Weights of a small transformer language model.
Size: width 640, 10 heads of 64.
Each number is 128 + 32 x the weight over its row's rms, rounded and kept within 0 to 255. Layers, rows and columns count from 0. Numbers have three digits each. The size before them is the row's rms in percent of the matrix's.

# q: layer 2 attention query, 640x640, rms 0.0771, rows 153-190, columns 480-559
# k: layer 2 attention key, 640x640, rms 0.0767, rows 153-190, columns 480-559
q153 107:172099114130145139122103113162123078099098086106126117112126108142124116094123108137140068106159153109076071051132092124208081104126111138117171104150072084146108144132100124137146154102102124096146097178132179094175128148138110118179139086
k153 110:154126157170135098137129098150111183120206140188089117145102154120113084089172176117121152142089115151160137130095072143108137116149111206134128072101105163101158106139123088147075157066130125145115137125089147137095179189117184103114083125
q154 110:101068178152109189132166095158128110134138155132138145101131102125117191136147068129156116095118088150161128181109112148144114094119129128099164084150096162143128095132094123171129110014171088113170164093152127123097149148128127148144152092
k154 112:101123073130108075093133122177141166120186122136166124173128145141131127133147126181089101145189090187119125129118128111082091152134089160139087150151086191069119134129090155220194213171102102118093140123136144183139109064128129114105134119
q155 112:155172144176080130102163114096097201150079109086138163140155136125111120158149102103112141139088082119136128128093090128138111099118119120121115082190133103116160143132122187128066139155148134094109146077186186115146102153128139134168140105
k155 110:069192120175195086100148085166153104126138152146145028108138128096113100137172161140160108194198122151101145193085204102119123148090080148126108142082135130142157123129104133116125112130199167128101112140125186091143157084128138175129149095
q156 112:102097194151063102161154145111162120116112100109160103133159113066063095119159158102133107169158148135186112119102123127138133119137158114089101160150118101170129116166176128104158155088156123127100086090135137144101133122134139115112107163
k156 107:099122136126065150149110191052179104142151082101089181107166094149111092166120131119122126177124144112169111157118158113148178118141116122134124104098098142153138093118195078109161126108093111137117133205147111093085136102076070053117132118
q157 107:177111152105140086180083097124158124160095111067130144153126129151151089145088133130132129152144149109134128158114083105152124089141075113116128129097131113153111179195118119137138150147110148153105067202068073190124153139100074166092056132
k157 111:090148198145144189131124141140122127173187088102139125150081072153086152144156126087118045108087145138134138139121114098099114072144099103142128196085157151074128071156077172122138119069144114136199109132105099106101084114125159106172101120
q158 117:065132144108214072128087142178149164097107156088156103132190117066089178112101099125089142127147173141027171178148113152076119131136139123111116084128137139143157124126167132135106109156156155158066143145144108133165179118140165094124179121
k158 109:141077085144166118183118064129052167098186142124104016166105117158134102092104072126140125106153130133093150144160129125118125053136180198135138145167134112114122125133129089088127137118078102109105140123092106146198140106113136082151077124
q159 116:152223141139136118125156166162140035147131155156119130122133134128206104144144124049132109110133107115109121084109121158110145135135127151139154095054109179069082189130148141198102171107147131153116097093159098107102098100138132155147150138
k159 109:153072161158075148093160190151125134146097208149131108117127159117078149129193152126112108091115150112086128117186142155144082051138133115100111103155163150177142091111127132116094087159137130129093144104088084134106161142122106231213125121
q160 107:176152103128143121092179132099171087141128091123119167118097115081174144111165152128138104182093137128037149144115164115089181158138165084169124122169097163046116087127103090135158152201173157109152126124153145157161114139119102155128149159
k160 110:125145106187105094122124190128107116140068136128205129115180199132116107124092099140116138152176164146214142088176104145123114133120135152131056099099145162162165117124078103093092116155153131144138101179094179166117091150103098095163145160
q161 114:084081091068114163101175100118140091160101054094170169128128073120156138122097149166090153143110142172122117122157133110119124122115179163125067100138141117132124086175192137141095092125141076053131127158134120081138060144107167119117048148
k161 110:188135177136116128131136164102095176148111098116150156133064129187121130100097158090083060124125148130169092114163168141144062132074154140106136100160083091159141125111076111088166134071040132155053184118121152129133093119103122116145139065
q162 111:115127116150121143133124078120135105121124126123127135121096058125119156066157112185115136112115100110136119198123131143131114105128088117130148155101144096200117125142138131104181050095108142160132138128155166124078157149123159135093100114
k162 103:141097148173085040154156128145163097115088165146167119120163135115135101161162125128126144149106088098095118122118190134116100140133167150125113107165094034185108096127094098149125160141107079112081110095111086136075076177131109120084107137
q163 102:113178102168033135187090166138143067076147106114153193074130155163075171143118100129148157138090133111087104162084104115107176162090181106104123111196100109149127184152157092126172079086129150127128175081155079153133113104122143141144159114
k163 104:129118125088129140112150153183129120137114146086156143136107137156099153170159124124123072130121144155156172126127093133166172127152138138093106143139073092120074194147126153102140142163050111135113105187123105059095161166127140130152148149
q164 108:138153097106119147172108151140170129101155122117116123102135090159109106107089151137104108100084148151116105134147143167124142123122095138088149086148136087135099112133083167115132116175107104149114160095136132181106082091173137194087152079
k164 107:130102102166146160171197098091119126112083140141137110114135130128100156122194062160099152171165165096079144134118089118131137155126187167062047146146163150115157139115046067149144181154092076115127100093206133194156132091125120121186163116
q165 108:153162150091086197144079099138088116133176162076141140132106150137119138087145157129142167134132182113147110167198095135145132153062082110184107095086179159096117178153101161116143146089084107076165122107069140112107104111185141101129151162
k165 109:124138120102112161132132197193098192125138141097131160186094143106060113138135148135142165169056109153131125143131128102151108125172128082075174075137150115128121134147170125093132098113089129088156128102106132123116165074132143147093079066
q166 107:120097121090167138099176171104121103141160128113158127118132135171171083171164169127134135126082190107158147150151140167133122088143139105131167128117154067080116101096175121093093097076166130146105134117166115073110123103155211147164128121
k166 103:127135127128172066150130175132123155185122063033091133138158117180146174066150125219119105213101130110080147127106132159129104113145100134121133079118145143146101165132146159115121185166049169167103122139148068142140154180161152134129109107
q167 110:109135173144076119169104097086118152144126066108163130111118134155112098139161166107153142152105128124137069134091154154155176042111147206144092126134114141143105119097105104084170108117090094132121124078128151127170118145081083117156105168
k167 109:115114112131089111135144208095130079111100112093100094167148159140138088137114153108091134113152123165198136136194126121127183120163189141089188118196151149083088086131178221092136078133121126086098123163135085189169134121145141128137118091
q168 106:125144134150103171105138046141112122133146127114147129106129173112131097094107198192126127105139171104066128163163144057073134109117191126122197105149107159108077123153093129197112144130156144135111118180163070150135143161118154154098099111
k168 104:123135140132118138142134169094088095198104131114142132138138204112140145084114104064115118194140138111153117148172190118121109116145103079130102140163072087175113156118100115095103110081156144136145141146130152111095156085145153104197088145
q169 108:136133126076185182130168124140135125103151193145127186093156126110116142159121092105145157107156152129078135094125148132147130116143210180112158135130108093141187068089154079182097120097132086161172151072129101085130062151102121089148120171
k169 113:139123149130148130129108183088103172176174138130154119152100155118099161104174121186142085183106138127183135132123106105198074096167157086119129070091126110198129124151109035159163109077183212131080125169110198117140148100098103090167159113
q170 106:090129091124118117134101170141137073116121184129144093122125109139160097109128102154167131118156107074124171137096147138142154108108147170116177160133115151172086142120140158164148080191183069072137087132120134101122152112095121160086089109
k170 106:129137139108077110093093190106094169134143094094151111103181148142117145111169135139092087059163125140115105131097089142107109092090122147147087155135126112158134169115082097092116137136108154100109109145152148048191127131176124104105068066
q171 113:127182130114121146108156146107141100083139102190123102082171154144075119102106125115154112111137162174149151107128094126144167151118101053135084083117091125107126121134130089146140070140182165108143074164120171099154209128108145143117085211
k171 112:121110118124205139120185099143174089084150066189197118046150082108117108158125056094117175100129161119161144081111103148124133105175157145153150118155137133159170112141072107148156101128105119137113101130092211202112088066118122091127121132
q172 114:146120110117106075095182094129102049071142126116131167131112153111162154109142144098107118080124124115157108147144076118097161142150198113108103162079117189096156113124170080098126159125190128082121147212072137213094209080101122093132156162
k172 106:173106089066147099101096154073161173143111167164115084215132139137098109163150146132106150133093067109129136068128115121038077129148183118212135078131154157132166109159141123155186085115163177119127122119125117088064201111135133112146109118
q173 111:073147124173148145109138143109105117071139122171157117091132125066136141176094118130159112126079154159106150125103087127095127182150141154140092109102116094139107119134127118071126098147092151125118222098100123191095099111174097101113140161
k173 110:174120123076088122153139113138098045138157110137175041145188129148200151130084132103157132128162118084159111161173094161103179158140063135104141093110121180143099091134138103071126171164215116092139165170125075147116128090109133112081187149
q174 112:084077118173115154140143154149172152127148103121140098148102132150075110146155156115092150128139172079100128141145148122135173134152102128133141139154095134083133114113164128069163124149184110141114104146091176106139122075143165091111117085
k174 104:125166132134139108139110126078100132112129120076097137131092151159127159127070134119152168082107125126058134113095102144098079130126207164144115056126146107120100149145156128084109103152180092095157123143120084170088157151160167056098102153
q175 114:189132128115118189134105172109165161161171125127114114102095172136168094067138143110116093125143108089108117131170133073108132115112195156113148127152170104202100101124186081174097134172107091176148127156124093165174152105112097112111148128
k175 111:138136142084209195143094165118136181122125152233125174152130116056142137170130145130090159063102139093155148167124111140123181193181095126169048157141126131184143127129094164064114122078093128154164166153122113126177142110107088074143084110
q176 111:161153063169117089118086220127151136134153118158134108147134223112124151148157153149109161174117087129114095133113110078147157103119137075094102142111170132182096102118123117153082081139194160108121136079125088130127131090158076125104190148
k176 108:125129132100123152128085138154121072091109113115165113104109161130150151061165120177108109150132143121131142107159175130087151120144122154133135115162115073078091158110122131138140121115186080121099112145130086058110128193113067176182089195
q177 103:082169125152099090094166149134138114130134116182160107113084105168149124158148134126127088133124200163094109152169127116185144067086133153150117056134122109107094189139127118083162101148110189163083092157150126133174143121083140176117128152
k177 107:085147090159172141138142164111096145087156140159123144131114165131090113135203113109140135103116115154137115087132143127123114124125162088169131141127093092201050133148122159104135150149097120093172143104141188153088135119155107108119092119
q178 111:090112187085101152129098071080147119113078158103121118062054137121080133124151190168162114129130130134153166106166131118101143105149161093144216128142107102108087059163116127110082150160068127143142166132136183148167115067138165129097179150
k178 112:109159092204097100132150127145149069139084070193129110159126110114151082167116102070105149113085127126129121180112148114116152132106051130112126139144135065118102150126084109136192081155135129081128138117145115161151096116157156123139153138
q179 117:133164125123130113137108140137138067064154150117143056156100113197195155119146161105203086152157125143131110174100169159119068132148140119163101100133150129091131166092118086143136159140132150113122147146107169176094062144121102114172168130
k179 108:169145146104159124111061161051158105080099149144130148164099146134180108156157116098074097069065110132108144125150159107174138088094117125134075172136123079122079107127100152166099160178097098077198091121150160087153063161101134118131177150
q180 111:079049139120095137158154083121096161116179133195102106137075212153162132139130148146126163122078137189118135121096098061091190152145192122111124113121151117106150109131169162123070134089098121160107101135155195051150110131147136123219115136
k180 109:141164148096163084109180116140168159121122129132096125118110084141114120079108086121116132146125112141102138166164083110144159098106029080119118091121150142148134159128096195086101219151158129126124143108081176132079128104113095140147097149
q181 111:154114142141126095181131066164107129103082110049150141187160127112116180104109118109181149163146088116144104114184068155133099118142144131143100091078147148150163093131151124113112104226130116126132103124182127134133123131097143106091071178
k181 111:150117148160152125137131114104154134126075201182122091084084140162147115069102152142063138129109132101136098094105136147069171119116116064161110028075139178140086127119118095124167060150175090093098079130135150148148112134109074136064123113
q182 114:146148127099084108087122127124126153114138114129134105091155151150132093110223129132095091127139159094153169111090123169077115138127077056082081152169148161132129105168091150092149115170095115185086144097149199126124099131096124113060151120
k182 108:160159166201172103114128166116064109157106056124133120088151147120149130083162143093100126134111121131183136126030232138121080139200148102106115110160090082056132154102122162152167128111078099103158104139151064189142093136146107135147156090
q183 107:122109093128155139078073123103146137084147157104136143111110142119126165094124129195120148139136099127127136089180099201108127145146170177072136098175181145076086122138159181095129096141101142136100116206145128102116196154115143149186189133
k183 107:135081137082102131155167102126108134179126139092174136202195124114123126133137103175134105116037124074169125091166133142113110137119139163102195144128118087158134237082201140133099114118161145132131140171117060157141186108132094108138099142
q184 111:141121096068129086132124148153109117157144100179152150118147089148125191097125195103071115090133154094119146143142107184152146093122158079154106054161110166144126145091108169109197131110107143086158074159059119133098156086111120094102156092
k184 115:146103080094033115095110135076108156100069136078153124128102108122150181165114164130140105181137135156097139110158048150168133132166053106124150126162167113143126193138146134145174117106113157092170116209124085139117118174104208131131158122
q185 104:123157101120111137096182064101183034143131127153107135154127147138150188086100127123145135174116131101159086093121111149164161098115085123145088156172125182098188152124130054181121177131053100119150122128122165177138096141134184128115199132
k185 108:196060106064122145130136090138121098107067074122150112105079193118128183130119125184139126139089105119116164140132130123148125119188071130114173167140140152098122141149119126118125141140141105129095084096147119179117157144117084134140112151
q186 113:103174138118075135139043211135116142185086079091143118188157182104076080123099160119123117130104071132159161107164069114067136085125109136102015091121142095119055126169097141093038130138171123131136118120118198107179032145169158104061155160
k186 105:130130101195161160109108151112139140125076122135071157118151069120134123141119132208155134122075090119195137097090180075102147102128128161097131080130091190142119181146105109089175132145072140184168159187104100178113171160153083117142193149
q187 110:159117112152231180156117135163188107123113138096150123145155146113134110146097087157155101106157135106115153113167120093139078108131198152179151177130136128165108140121123164104133115134193138181145140185132040147119217098130162141131107109
k187 108:181145130134120128131127000121127100185112101134142171105080143136172130155088177179108125171105153077146100059123068130116094123111133134095197156135094161087171132109162121110099116133124165189130121115117147069093099087137111094165117089
q188 104:108143113100138118138080184149101086073186082120130132133155109084092093120112117076220144159127113131136128084144138126132120109173134162161158179199127160093130143158102123121158156164163111148116169149168136124186016133129151113131155082
k188 110:093198121115100092132086109121080153081049122053130135164139087142167172135136114142073099124161103151173104116128046153200136166109086061109125163143085146163124091131138171161226110088102117105094136173083119138124150141142106158171145132
q189 111:163176124119164183143217149170144130165110046096071168078146119159069126114130158150081077132175170077099167107148134126098135084126127173122165153138143100127122179092090148117173153136214178147123114095180060100168098137068104195125165135
k189 103:081144180193116082102092129131080110115114096159116093179139148134102143194132110066106111049166073112091118153097140138092074188144115123114094158084158129149186112140149127143156106135160124122150057159135169081118147184131100101065109125
q190 103:136154191146137116150118169160084162136163144136107222151109115148153196190154166081153097070111101112140126089112126138102108140147133135130093091111161111128145122175186052138092091150169113109138087135134171229095148108074143076129133169
k190 109:140125129107140158172166192112098154097109114129090112171115102144147162103192105113088139121058130131084142142122085101142098154104131123088098116144185137071129096132171110145131148166106123141121179146140101184059120116125087149110099161